From a checkpoint of a small transformer trained on Wikipedia: 6 heads of 32.
Each number is 200 + 30 x the weight over the matrix's rms, rounded and kept within 0 to 999. Layers, rows and columns count from 0.

# layer 3 attention value, 192x128, rms 0.114, rows 43-65, columns 0-63
210,159,205,212,189,245,198,154,147,230,212,219,204,216,185,233,196,218,192,222,206,212,252,192,200,214,196,210,189,189,213,201,206,179,247,167,227,236,186,197,213,183,180,189,188,254,232,226,207,204,193,190,165,250,199,170,174,193,214,181,199,200,218,201
192,209,199,221,174,220,186,185,187,199,172,202,165,223,204,223,198,203,196,214,188,191,206,202,215,166,207,186,207,246,196,227,192,170,208,210,211,206,195,218,190,191,229,233,238,185,149,198,203,226,170,167,204,210,229,201,200,206,194,217,192,197,226,182
230,180,226,192,192,261,179,132,194,219,182,208,177,252,198,188,200,212,208,202,230,196,185,205,202,258,214,169,204,171,203,230,202,228,206,272,148,194,177,170,191,239,217,214,207,170,95,220,201,201,198,180,188,245,169,162,155,217,174,198,168,224,170,219
272,243,239,275,193,227,239,259,179,214,210,163,311,246,205,175,210,177,210,174,206,190,195,213,202,214,136,222,182,188,188,204,211,220,149,199,152,199,188,186,165,197,204,136,241,169,146,214,224,218,207,240,178,168,195,204,240,227,213,207,196,190,200,205
190,183,175,190,235,179,224,208,218,201,224,205,200,199,194,171,193,185,189,167,226,203,187,214,208,228,223,205,184,139,196,182,205,197,176,191,185,190,208,183,195,197,194,176,151,215,246,192,199,171,218,231,206,199,175,192,206,209,190,195,188,198,180,224
196,185,203,223,179,223,221,200,186,185,210,228,149,228,195,224,181,205,243,226,215,186,188,149,207,241,225,213,185,184,196,205,209,206,198,214,201,192,221,189,168,211,139,196,221,207,218,205,206,178,230,214,185,227,166,230,211,283,252,184,199,184,229,219
224,203,182,202,159,161,230,207,206,210,210,204,186,218,202,179,189,184,223,214,228,187,176,183,205,240,207,198,217,176,196,208,219,210,205,206,200,180,215,183,182,178,146,179,215,184,198,185,224,172,198,200,217,229,213,230,203,220,213,188,211,202,230,217
201,216,216,209,172,211,177,236,233,198,219,195,211,217,194,200,194,173,226,191,224,176,169,209,210,208,221,187,224,161,188,207,205,209,153,224,172,166,180,201,191,184,223,210,250,160,136,179,206,243,254,181,258,180,178,222,185,243,172,209,194,196,209,207
170,222,246,171,166,136,226,258,217,156,224,177,189,176,193,218,189,198,207,176,209,186,176,158,188,217,226,198,157,189,195,180,205,186,197,168,243,182,193,204,204,163,146,210,235,212,238,174,211,261,246,265,230,172,226,230,231,274,183,196,213,182,244,227
181,194,166,166,183,185,181,190,233,168,239,206,149,176,194,180,188,151,217,199,234,158,141,217,217,201,275,175,226,181,189,188,216,179,189,196,203,177,187,217,176,155,193,238,208,164,193,133,221,198,242,156,317,212,193,226,162,241,182,201,205,217,190,209
168,216,262,242,221,162,247,224,168,203,158,197,234,206,215,189,219,233,221,169,172,218,198,187,193,286,183,188,181,231,196,234,183,249,245,238,146,200,185,163,160,206,140,193,173,178,177,228,202,213,129,273,191,150,157,173,204,223,241,239,186,206,180,213
218,227,245,214,193,200,236,238,192,215,242,184,211,194,190,204,204,177,239,210,228,180,169,149,190,210,194,218,189,185,194,201,214,190,166,189,189,170,188,191,209,165,159,163,270,207,182,170,216,227,238,199,194,208,202,211,239,277,189,177,200,243,217,224
174,222,199,187,174,204,218,219,198,220,198,216,190,223,196,165,178,171,209,205,202,199,198,176,229,185,213,213,224,196,192,190,207,202,216,194,181,187,202,186,204,174,188,191,175,219,202,187,198,212,204,193,214,165,171,242,221,241,211,197,200,204,221,209
262,201,199,184,220,257,219,200,181,263,271,160,241,194,198,165,195,147,211,167,220,179,162,212,189,138,185,213,221,165,194,169,217,152,199,169,167,180,160,209,245,152,275,199,241,220,189,133,216,221,209,144,213,181,224,194,219,132,91,184,242,233,156,150
175,218,229,205,228,173,229,248,154,215,219,179,218,210,192,171,203,206,182,145,171,213,206,218,189,188,164,220,166,203,205,168,195,189,215,183,220,206,190,219,205,195,207,202,183,242,218,180,201,235,158,226,154,155,208,201,215,187,187,193,216,165,195,192
172,198,193,217,155,231,194,223,134,239,175,203,195,223,214,188,196,206,199,198,185,199,193,180,213,217,197,210,230,148,188,206,199,219,255,221,205,213,187,183,195,191,209,237,203,205,147,242,196,196,184,238,195,220,171,251,168,210,177,191,194,185,274,214
258,222,183,211,188,236,193,162,150,252,229,206,191,265,193,229,184,153,215,214,229,201,200,166,213,187,180,207,243,210,194,215,223,189,211,222,150,191,156,175,273,170,248,159,200,217,168,246,167,162,196,143,131,264,218,218,221,138,153,200,195,249,241,203
223,206,167,223,182,202,192,226,219,207,227,215,239,188,202,178,197,157,205,219,236,202,181,224,203,234,196,176,192,140,195,182,220,187,198,186,189,180,184,190,173,190,196,182,187,184,195,195,211,191,224,182,221,213,190,211,150,216,178,173,209,210,195,205
218,177,206,205,193,218,203,206,155,166,201,205,210,168,205,229,212,234,184,232,183,212,238,229,177,229,177,213,166,187,210,194,185,190,229,176,267,237,172,199,206,196,199,207,204,216,222,246,208,214,190,208,198,232,209,180,150,187,220,189,171,199,210,191
198,219,223,190,221,172,247,174,208,207,223,186,172,228,194,179,200,214,183,140,182,201,222,204,196,175,161,237,176,178,207,198,204,194,191,155,209,242,227,199,229,205,221,156,178,250,227,200,180,152,157,234,157,202,254,200,272,145,209,190,193,173,167,221
191,214,245,224,152,215,191,196,200,197,185,215,201,229,204,210,199,218,217,222,210,190,196,161,189,240,194,170,192,201,194,233,198,216,185,251,191,173,198,178,166,228,170,194,248,181,112,229,211,217,201,189,205,225,171,201,164,295,219,182,174,216,219,223
213,183,229,238,175,188,210,170,224,133,192,212,198,209,187,232,193,197,197,193,224,191,173,213,193,182,186,234,160,173,194,187,196,224,181,219,187,179,214,210,183,209,172,197,235,193,242,202,237,231,246,182,205,109,187,182,220,209,214,215,222,193,169,202
218,151,239,226,193,196,247,198,222,160,206,182,164,193,188,218,186,191,173,194,196,164,168,214,202,150,204,228,168,144,198,226,201,189,157,261,228,194,240,196,212,183,183,192,220,193,202,217,195,189,200,193,149,205,221,215,222,161,146,190,199,213,199,218
# layer 3 attention output (transposed), 192x128, rms 0.107, rows 43-64, columns 0-63
201,211,228,167,206,185,217,222,200,172,217,230,208,235,216,168,188,214,207,165,210,206,204,218,200,197,186,198,235,195,205,167,195,196,211,240,151,197,203,175,216,187,215,201,172,235,173,174,183,241,165,220,197,192,202,194,221,231,191,242,203,244,192,194
180,169,203,180,218,159,233,186,214,198,229,211,218,162,274,147,193,222,233,205,189,195,212,208,232,217,213,155,214,167,195,202,204,218,182,193,186,164,210,166,186,204,187,197,174,209,219,214,187,183,215,211,187,203,193,200,183,203,202,241,180,208,171,185
143,183,169,225,242,181,155,264,209,185,196,215,192,154,227,193,199,257,174,177,196,188,256,176,158,146,189,198,139,203,189,223,219,156,229,201,184,239,187,165,220,190,208,228,196,162,245,213,213,190,228,192,178,202,208,187,200,169,212,213,212,256,217,161
171,219,88,148,154,232,235,196,189,154,152,215,153,146,188,221,215,206,178,256,191,209,176,121,211,200,236,209,170,222,212,246,218,221,187,156,237,233,203,239,235,219,211,184,216,192,211,160,191,171,168,155,217,219,197,191,209,180,195,217,176,193,162,136
203,237,194,226,196,238,156,219,193,215,178,174,195,205,115,264,210,194,183,182,210,208,200,195,155,160,167,240,166,228,198,188,202,174,223,222,218,230,192,235,219,210,220,209,228,167,189,202,219,217,198,196,210,198,206,187,198,170,198,148,226,198,244,214
191,252,165,219,208,237,157,223,165,178,196,190,180,198,136,251,201,204,219,211,169,215,235,230,161,122,201,221,226,226,225,186,202,190,226,213,224,218,181,223,183,195,247,227,177,201,189,210,236,162,154,219,223,185,204,164,218,146,221,176,203,149,186,169
185,249,186,257,216,263,143,201,169,175,160,206,148,197,142,264,194,194,182,198,175,210,262,188,156,155,196,219,180,233,207,195,195,179,212,203,218,237,207,240,185,167,220,211,208,202,197,207,233,154,177,229,220,193,211,168,207,148,203,171,206,162,207,175
203,224,132,247,211,203,168,178,175,187,193,219,166,158,176,228,188,200,219,212,152,210,229,175,194,171,201,204,197,247,215,224,211,169,229,170,213,234,202,220,167,226,212,231,189,171,219,223,236,113,173,201,212,204,221,194,185,128,235,178,191,166,185,141
212,224,152,203,176,207,185,158,147,246,213,221,159,229,130,243,216,157,200,230,163,189,183,207,214,214,220,205,334,245,214,224,193,211,177,193,195,195,222,221,168,228,179,240,167,247,196,229,228,139,166,209,184,169,217,203,193,147,239,188,183,118,186,182
221,229,210,298,232,244,106,160,168,211,190,213,184,161,132,283,181,155,194,178,159,205,261,178,172,165,158,203,185,238,207,189,190,182,210,230,209,221,221,235,156,194,210,221,207,145,200,241,259,123,202,221,192,200,234,167,171,124,216,155,219,137,223,165
158,204,145,105,156,247,199,241,237,250,200,140,183,214,202,189,216,210,189,189,234,161,128,230,216,171,249,199,194,167,204,194,207,187,126,135,226,174,166,198,235,208,175,235,249,165,260,207,160,218,230,192,215,207,223,213,240,221,184,157,207,229,196,220
207,237,122,213,199,239,181,170,166,180,173,254,137,196,162,188,189,198,200,235,165,234,252,210,187,198,188,214,249,254,233,217,205,198,199,198,194,206,209,248,174,191,218,203,176,225,198,200,243,119,148,209,191,182,226,193,174,140,228,216,197,142,185,133
212,234,190,200,187,240,192,175,207,202,218,206,201,189,153,244,190,204,226,195,185,209,203,226,213,208,213,218,205,204,116,191,213,200,180,213,228,195,208,220,181,234,198,202,190,180,201,203,219,221,180,197,205,202,213,164,200,175,198,152,205,184,177,188
207,179,219,236,212,190,198,121,195,187,176,256,186,129,223,163,180,179,176,211,220,240,250,156,202,283,154,197,164,223,193,221,184,210,187,222,183,199,270,216,219,185,192,156,229,177,169,197,212,170,202,182,158,220,249,201,127,208,189,238,212,203,231,170
201,173,193,149,154,183,237,171,220,233,216,218,232,196,215,182,225,188,206,210,230,172,135,183,259,275,239,199,248,168,174,222,196,231,135,186,180,165,219,173,235,233,167,180,205,210,204,210,161,243,207,174,194,195,192,200,199,258,182,227,185,220,184,233
171,257,188,175,195,195,210,212,230,173,215,206,212,191,181,201,215,230,234,191,184,166,165,230,208,216,246,190,203,185,185,201,201,162,193,186,199,193,166,161,232,226,200,200,173,190,254,225,175,215,130,183,240,199,189,154,245,212,256,178,186,226,155,184
191,201,219,220,227,218,231,163,186,174,130,261,162,167,217,154,173,223,187,190,219,225,320,182,178,208,206,233,130,166,143,223,232,179,199,189,195,205,218,220,244,157,233,152,201,177,200,151,207,224,219,196,186,210,230,144,164,216,187,248,231,235,214,153
185,251,198,227,205,235,153,202,180,161,169,191,160,200,149,266,187,183,187,183,179,216,224,161,164,164,154,212,161,244,213,213,193,177,259,208,214,239,202,239,212,190,231,204,224,176,196,202,222,162,169,204,219,207,206,189,209,143,219,168,205,183,231,164
195,211,202,157,195,157,225,229,213,197,216,205,208,267,226,150,210,193,199,185,201,175,149,210,220,200,186,178,243,202,276,190,175,198,208,182,145,187,171,168,217,198,209,200,186,234,207,183,157,212,166,209,217,190,178,219,244,230,207,231,195,233,194,191
225,178,188,190,164,176,232,205,197,225,163,218,243,178,221,142,225,219,178,214,240,207,172,197,203,251,214,208,200,189,174,197,199,232,163,223,181,187,225,188,219,198,170,160,212,254,197,179,181,268,225,177,166,194,191,183,188,268,154,233,189,229,214,253
171,229,122,175,214,198,174,231,178,174,205,204,168,205,208,206,199,237,203,218,153,194,217,200,180,143,218,186,239,220,222,227,220,173,234,170,196,230,163,202,205,204,206,240,174,209,238,216,221,135,175,220,200,185,188,202,206,130,256,203,191,183,177,138
229,213,178,193,217,219,161,220,178,209,185,165,214,213,228,200,200,216,187,210,138,185,218,220,193,184,211,186,203,248,215,171,191,226,195,216,220,235,211,229,174,166,193,207,177,209,150,188,223,141,180,242,199,190,183,217,194,186,211,159,159,173,192,198
# layer 3 attention query, 192x128, rms 0.101, rows 64-95, columns 0-63
223,218,184,229,223,199,232,167,243,112,251,177,192,281,208,200,169,145,208,181,180,194,161,251,196,258,233,207,268,193,194,188,198,198,196,218,183,232,261,191,204,110,207,100,203,165,223,147,217,189,230,184,245,203,219,207,148,214,227,202,241,201,221,250
177,178,247,181,181,223,191,205,207,268,153,272,222,166,171,208,175,171,174,241,254,159,211,149,175,181,179,164,205,150,195,233,231,230,168,208,195,170,115,169,235,246,190,265,237,235,215,247,159,239,158,193,185,231,225,170,211,218,188,225,133,220,205,174
246,170,145,201,224,126,182,201,186,129,184,125,143,186,222,248,234,202,234,214,151,227,216,237,223,180,200,238,161,259,187,181,163,160,259,188,280,216,266,237,186,168,241,164,143,176,207,158,226,170,184,228,273,194,174,254,220,163,235,204,231,169,241,241
194,144,214,196,214,256,233,214,207,230,135,171,254,158,230,240,156,184,205,199,193,205,239,261,214,151,179,238,117,178,209,190,232,202,222,186,235,190,132,188,191,188,230,234,212,243,208,237,177,266,194,215,185,180,212,136,240,159,182,196,154,159,146,149
243,227,217,170,215,176,213,172,210,160,234,167,191,229,194,220,207,177,188,174,208,178,218,243,162,210,247,261,290,237,210,169,181,139,207,217,200,260,254,184,205,67,171,142,185,226,235,180,181,191,201,175,250,193,235,198,199,209,237,191,225,200,196,217
152,172,199,221,195,214,212,200,245,227,208,230,217,210,202,208,149,172,172,236,186,204,154,204,258,204,190,128,110,162,181,227,271,223,192,202,204,166,186,212,163,285,194,206,237,164,175,207,202,217,228,178,197,185,165,186,178,226,177,224,156,208,180,245
235,213,162,209,185,183,189,184,157,173,200,178,159,222,179,185,264,227,224,159,220,241,282,221,147,210,230,250,270,218,206,171,151,175,236,202,203,243,260,186,170,119,194,192,135,198,224,176,198,149,179,226,205,197,196,223,203,179,241,166,240,202,201,190
249,157,168,195,277,181,197,206,259,200,203,172,218,200,236,194,165,182,194,232,174,190,180,262,205,213,233,231,221,240,212,185,196,211,207,210,197,198,217,217,218,208,194,124,221,183,219,178,200,174,253,144,243,228,173,251,202,221,205,237,197,199,221,265
189,175,244,174,207,237,198,206,201,249,150,227,239,133,229,241,199,208,183,223,196,180,217,195,203,172,148,197,177,177,194,199,209,168,221,169,230,162,122,208,250,246,250,278,225,225,176,256,167,243,167,197,181,201,231,148,227,174,161,234,154,223,180,148
134,181,265,197,133,278,240,202,195,200,200,199,208,215,214,216,143,201,169,158,213,202,205,236,242,240,207,206,146,159,185,189,265,241,181,225,165,213,194,187,147,207,166,241,210,227,232,242,215,253,273,204,127,166,195,131,192,207,180,209,163,191,173,195
249,225,181,173,175,158,180,192,152,167,226,171,169,218,165,204,241,225,203,174,211,192,256,205,126,206,220,271,257,238,202,160,143,162,205,223,212,250,254,191,199,84,214,183,169,200,195,181,177,163,157,201,230,212,229,211,191,203,256,182,241,216,199,205
250,234,182,205,178,183,156,169,158,186,215,212,181,205,145,173,258,201,211,162,240,194,235,180,94,216,235,239,286,198,220,183,118,164,219,177,205,237,254,175,213,126,190,187,166,211,205,202,170,166,140,218,213,207,238,216,196,191,226,182,254,225,190,164
150,173,243,214,185,241,247,232,228,213,183,196,215,204,227,212,144,187,179,197,182,206,188,206,253,222,187,167,134,167,175,233,237,226,181,219,194,167,162,199,166,236,193,232,220,173,203,223,191,260,251,201,187,210,193,176,194,200,191,206,162,205,199,209
179,245,226,180,175,199,197,198,123,178,219,189,166,208,187,134,240,246,197,184,235,193,230,137,151,201,250,231,278,220,218,200,167,211,170,232,187,266,219,197,218,166,144,187,172,245,239,178,211,187,212,196,164,258,175,220,233,188,227,135,222,186,221,171
163,173,236,202,168,262,194,234,181,242,153,221,201,164,165,205,174,188,183,192,250,196,214,180,181,171,169,202,164,167,189,182,212,221,191,213,216,187,128,163,210,220,201,262,223,225,217,235,191,284,183,217,153,194,203,144,190,179,196,183,174,181,208,134
132,218,287,182,197,243,244,202,215,142,198,179,200,240,204,230,220,165,234,174,180,202,162,209,250,211,182,162,88,177,168,191,217,193,233,233,240,191,154,174,224,190,216,220,188,195,215,234,182,313,216,260,222,177,219,184,171,183,151,184,180,230,204,200
241,240,203,196,188,211,186,160,199,169,254,219,205,241,167,187,205,191,173,151,226,190,198,199,133,265,227,230,301,193,216,171,173,196,196,209,168,223,246,173,207,98,184,188,185,213,209,206,170,169,181,182,228,236,241,196,160,234,232,189,263,243,178,222
155,246,179,208,159,192,212,178,187,231,234,269,201,243,157,163,196,208,171,200,244,200,157,129,196,227,186,113,201,140,186,245,221,250,126,184,143,181,187,196,177,289,170,250,272,201,186,224,224,140,178,215,159,201,191,162,181,227,177,234,212,224,194,209
191,173,233,156,231,210,186,199,224,228,163,247,254,182,189,249,161,152,217,242,204,169,186,206,182,181,183,138,143,170,194,225,220,184,209,188,241,162,117,163,229,224,222,222,231,195,204,231,168,291,175,195,229,198,233,179,194,204,179,224,164,212,205,175
171,246,225,219,215,161,239,161,235,164,242,213,195,258,174,193,209,147,251,176,211,195,122,176,218,244,195,158,178,172,199,247,205,230,175,216,205,187,235,198,206,177,174,139,224,203,238,183,237,230,207,237,228,125,221,235,207,199,168,206,245,255,231,243
260,202,137,197,223,150,162,169,182,188,222,167,170,214,196,161,268,221,244,202,187,199,236,199,175,167,229,252,256,251,233,201,149,172,219,177,209,239,238,201,217,156,195,166,168,217,229,172,234,148,160,202,210,204,190,262,235,166,206,170,248,193,217,172
203,201,95,234,203,186,212,200,222,187,217,190,186,228,222,188,182,179,210,177,186,242,170,250,223,187,202,174,179,219,212,224,215,201,185,173,211,182,256,230,140,197,248,150,195,175,201,167,251,140,224,210,198,151,136,226,200,200,211,182,244,175,187,249
247,216,189,179,204,142,174,194,180,169,221,183,171,207,161,193,239,218,211,176,212,212,247,234,135,197,229,268,256,243,221,175,132,162,227,183,235,248,265,200,172,74,187,166,165,221,214,170,191,167,176,223,236,195,214,235,215,195,241,173,257,210,183,192
250,124,115,215,220,134,146,225,238,200,165,191,178,140,235,233,220,209,236,235,146,211,222,206,219,137,152,162,148,255,205,203,184,182,235,131,279,151,243,258,177,271,277,201,166,144,140,155,227,135,180,220,248,161,144,253,273,156,229,223,192,157,205,209
221,205,189,221,218,162,217,227,237,146,249,156,192,230,204,177,176,150,208,184,157,201,180,254,224,224,243,240,221,237,196,177,193,158,224,210,202,227,279,206,187,120,190,84,197,147,223,123,212,212,268,152,257,194,216,246,154,233,235,197,254,209,229,250
160,207,264,153,207,212,225,188,253,215,225,277,245,221,173,209,155,160,177,208,239,163,143,168,211,220,220,145,200,174,186,229,232,237,147,234,158,200,148,174,253,247,157,216,266,215,211,206,200,226,223,164,178,230,206,202,197,230,172,245,160,223,229,225
201,182,112,198,224,141,169,212,219,254,191,208,193,172,202,166,236,220,238,232,191,227,178,179,225,125,170,138,177,210,217,248,209,215,209,153,219,176,241,234,176,299,207,196,202,219,195,167,277,124,181,200,180,161,144,270,289,162,178,193,206,160,220,199
204,240,191,180,176,160,188,190,160,160,229,211,185,194,153,171,271,244,218,185,240,204,239,173,119,199,247,221,268,218,216,195,130,174,217,196,220,246,232,180,202,142,184,201,172,213,198,174,188,155,157,225,191,208,229,223,224,175,219,171,245,200,191,166
180,175,225,213,143,256,201,187,153,230,164,235,183,180,177,250,199,175,193,172,211,209,210,194,190,202,157,170,129,145,190,200,213,200,227,201,211,162,130,178,165,221,227,288,186,197,172,280,152,227,125,264,207,187,179,140,185,180,170,213,178,228,177,172
250,219,150,230,184,187,164,193,161,176,225,209,174,222,161,193,241,203,190,166,218,203,216,206,120,199,210,232,258,221,217,176,133,169,215,179,224,238,236,193,198,140,222,193,172,199,187,181,185,139,125,207,230,209,218,199,178,190,216,200,261,227,199,185
232,162,139,196,247,205,184,217,235,183,179,111,214,178,270,195,215,195,234,194,131,221,202,277,233,181,197,203,186,258,200,165,184,153,263,179,220,186,245,235,163,170,243,146,152,168,177,157,236,196,259,175,219,177,192,225,215,169,221,187,226,159,182,210
206,158,226,197,197,200,188,191,262,239,192,236,240,181,219,239,143,156,186,247,194,186,160,176,230,195,167,136,155,170,185,225,242,205,171,173,195,159,150,219,228,278,214,241,236,161,147,240,179,201,198,184,212,215,215,168,189,220,195,245,160,216,196,211
# layer 3 attention key, 192x128, rms 0.0999, rows 64-95, columns 0-63
176,246,222,227,211,202,197,127,208,181,224,219,248,252,235,210,211,210,234,210,142,282,213,238,230,204,206,185,255,188,127,216,201,158,198,212,206,267,205,222,206,203,131,146,189,262,196,190,165,214,187,229,219,155,227,205,228,198,183,134,233,200,227,196
222,139,209,225,172,221,209,280,179,175,187,208,153,215,139,222,177,178,198,178,289,170,222,163,175,197,197,265,158,213,245,190,207,216,236,204,242,137,201,158,188,196,260,207,239,147,194,201,183,164,204,158,156,209,221,205,149,193,204,241,211,244,163,178
186,223,161,188,234,184,211,159,190,221,167,182,190,199,249,203,203,231,157,234,136,214,196,247,211,209,214,157,260,219,185,175,190,190,202,191,164,318,134,234,220,167,143,218,150,248,212,229,209,222,205,220,217,157,175,159,203,180,186,151,197,123,250,187
225,215,202,186,184,155,195,234,152,218,234,179,136,147,182,202,183,212,194,192,243,132,197,153,204,165,229,189,178,184,223,197,239,214,209,212,230,150,166,213,188,198,263,283,214,177,192,154,241,233,235,187,252,225,208,263,169,186,171,217,167,213,232,201
210,224,220,177,198,206,181,161,220,197,194,188,222,244,266,232,241,253,163,218,131,228,193,262,226,218,178,171,259,221,160,187,149,165,219,194,227,285,220,227,218,196,162,183,214,226,163,213,229,195,174,176,178,141,209,226,217,191,184,177,202,163,204,171
225,182,159,230,185,228,172,254,164,213,227,230,155,187,137,203,130,160,246,195,255,199,224,128,203,183,223,189,151,173,220,223,270,186,193,222,202,118,184,152,148,223,258,223,186,171,199,181,167,197,235,214,225,263,205,229,185,206,211,179,200,235,214,216
185,230,212,204,214,193,231,153,230,184,196,171,241,207,275,182,282,219,156,227,95,205,193,247,208,211,208,184,238,234,181,201,127,161,188,179,215,301,208,239,242,177,146,160,179,214,182,229,212,192,133,213,189,184,200,183,262,189,196,194,207,173,223,185
186,159,133,205,216,217,168,168,219,219,214,224,151,190,163,212,185,162,182,206,245,241,217,233,234,203,238,194,259,233,192,214,221,141,170,211,197,238,210,211,170,198,179,213,157,208,192,183,227,217,219,211,200,170,204,228,202,181,213,180,213,172,180,235
204,185,187,156,176,177,209,239,185,216,172,186,151,185,170,224,172,226,210,182,277,129,216,156,200,178,205,195,164,196,241,187,233,227,233,208,185,143,173,190,177,219,257,263,213,177,206,181,231,183,220,177,202,223,198,211,158,198,204,234,187,221,215,193
210,222,209,182,173,151,178,249,171,224,246,206,207,180,179,141,171,199,208,176,224,175,216,130,222,190,199,193,169,143,210,223,274,200,191,208,224,109,220,189,189,225,288,214,203,180,170,171,152,214,194,212,232,255,218,289,161,186,208,187,207,237,226,212
188,226,219,187,213,191,226,135,236,184,170,177,224,231,281,215,267,241,154,212,88,227,197,276,201,218,175,198,259,230,180,202,124,175,199,186,210,303,217,227,234,169,132,184,205,243,180,217,211,194,172,203,172,155,205,197,234,199,202,202,198,169,203,197
191,199,234,193,219,212,226,169,254,165,171,174,235,216,278,200,286,233,183,223,111,225,188,266,205,229,182,193,220,247,170,200,110,176,196,186,205,294,221,237,238,186,160,179,191,208,186,217,243,182,152,175,156,164,186,161,244,204,193,242,178,198,204,180
210,205,197,199,186,187,166,243,163,208,231,193,189,174,166,185,144,186,233,187,235,174,238,145,195,187,218,189,170,153,216,214,261,197,189,215,209,130,196,169,170,214,263,206,210,177,186,164,154,229,228,202,216,247,211,251,170,203,198,166,208,210,198,203
187,183,249,201,222,220,188,196,232,192,202,216,273,233,260,200,259,201,183,224,129,229,172,248,198,253,151,191,235,215,204,193,137,217,172,192,205,237,248,226,235,181,149,146,203,202,182,228,194,203,158,208,150,166,199,187,258,209,203,238,207,152,151,179
211,167,256,197,213,165,200,284,159,155,203,174,162,208,184,210,199,183,196,156,217,158,180,153,167,169,179,268,160,170,230,183,228,206,227,204,234,89,182,188,203,174,288,227,227,166,186,198,183,190,221,189,210,204,220,237,162,201,177,241,208,244,215,182
231,249,208,173,207,198,180,244,131,212,205,209,217,178,211,186,155,220,231,198,214,206,233,155,208,198,192,189,172,157,189,178,274,226,220,213,208,122,173,164,184,231,249,239,201,202,190,183,158,201,205,226,202,224,195,204,145,210,197,165,200,220,242,151
206,219,225,189,199,210,231,155,246,182,203,205,260,248,254,206,240,204,178,215,129,227,190,259,219,219,190,190,250,214,143,213,134,160,196,200,222,275,246,221,230,188,170,157,209,213,174,198,208,181,170,172,167,157,218,195,220,207,196,209,208,206,207,209
235,168,226,225,192,238,210,267,249,173,164,224,235,231,149,177,200,141,231,213,231,202,188,152,170,214,176,245,119,196,213,201,180,209,182,186,195,118,243,162,201,231,249,153,226,140,226,180,151,154,186,168,180,255,227,179,221,239,218,213,192,253,182,232
234,178,203,207,194,236,221,238,163,205,203,201,135,185,139,242,176,200,226,177,284,167,239,170,187,175,208,232,174,201,208,177,250,208,248,208,219,144,170,148,179,197,253,238,223,186,196,184,201,191,248,183,208,201,195,189,154,194,201,186,202,247,219,172
248,217,171,197,218,244,212,227,205,153,173,227,241,217,180,203,205,217,235,197,260,274,229,194,192,246,173,233,129,172,178,153,196,230,232,212,232,169,210,165,210,258,230,158,207,204,235,189,186,166,207,195,178,211,210,123,181,223,180,128,222,238,175,149
185,186,205,193,244,194,206,149,226,180,186,202,203,206,233,191,261,206,172,216,155,224,190,249,184,219,185,207,225,255,174,181,132,195,204,182,180,277,202,242,250,180,141,208,201,215,214,221,256,197,174,193,173,149,172,158,224,204,192,219,181,152,173,175
239,211,186,278,229,192,229,179,214,177,247,196,181,186,183,163,235,176,247,220,197,215,210,170,180,145,218,196,202,216,161,220,188,168,143,182,168,236,199,231,196,197,192,178,169,182,214,164,221,259,193,222,265,216,174,206,249,192,163,153,190,231,250,242
185,221,203,183,212,203,219,159,228,198,193,192,229,221,288,220,274,245,158,222,115,222,172,256,196,237,170,171,256,217,175,180,115,182,192,175,215,310,208,244,238,179,150,181,216,219,179,227,230,198,179,185,185,144,181,161,219,198,168,210,182,190,216,183
189,160,158,233,221,196,207,180,193,223,171,161,116,148,196,214,195,192,194,223,221,168,203,180,181,159,241,153,193,238,221,215,215,215,175,198,143,294,85,228,198,180,190,261,158,215,238,213,243,244,235,230,245,245,161,175,210,198,167,170,168,149,232,226
190,248,194,204,218,203,179,111,197,203,231,206,219,224,228,204,162,229,220,185,132,308,229,268,222,228,200,173,273,176,154,216,206,168,212,208,191,295,208,241,197,186,133,146,187,255,179,222,176,255,216,257,230,141,217,212,211,185,192,134,251,181,210,209
215,169,193,232,179,234,173,248,175,194,190,249,195,240,121,232,139,166,230,194,300,217,230,165,190,221,168,236,160,163,202,190,261,221,232,211,207,128,218,148,177,233,241,183,236,176,224,199,164,172,221,191,178,205,233,210,153,214,231,181,241,225,173,180
207,168,159,260,245,217,191,214,199,195,173,228,162,157,157,214,228,150,217,209,263,211,185,184,170,201,198,196,133,255,216,187,191,227,164,170,133,204,121,221,218,186,223,223,161,167,232,210,251,216,211,206,225,237,166,84,208,212,191,206,179,184,164,195
182,206,228,195,211,218,228,182,222,188,154,187,249,224,275,215,279,244,191,231,90,227,185,253,196,230,170,198,237,226,188,190,132,210,191,172,204,301,206,227,245,189,151,156,198,222,190,212,219,187,158,198,188,158,193,164,244,199,208,226,186,179,210,192
221,241,186,193,215,202,239,275,160,187,203,169,170,166,215,173,200,196,221,196,224,105,213,138,181,150,223,225,136,187,219,205,221,194,229,201,246,119,191,150,192,205,261,218,215,179,154,191,182,180,194,195,210,252,207,197,176,202,194,203,189,280,271,201
183,193,216,181,199,214,250,160,251,166,163,171,210,215,279,226,252,217,175,197,118,214,168,251,205,210,193,201,225,242,178,181,113,191,202,185,203,276,210,223,225,169,137,176,207,208,191,228,236,178,170,194,179,163,197,161,252,199,197,221,197,202,212,197
179,222,171,187,203,156,198,128,171,231,225,176,146,170,221,198,183,239,220,209,168,206,209,198,249,166,242,139,232,189,170,222,229,189,169,209,162,256,149,256,191,185,187,252,147,250,187,195,239,297,210,257,259,225,161,228,214,165,184,156,182,142,249,231
211,195,183,230,180,209,184,254,157,205,200,204,146,197,127,226,134,179,239,195,285,174,210,138,207,171,233,215,165,167,225,208,272,200,224,212,205,129,189,147,141,223,244,236,214,186,199,183,171,195,243,202,225,218,207,218,146,208,212,195,197,228,206,213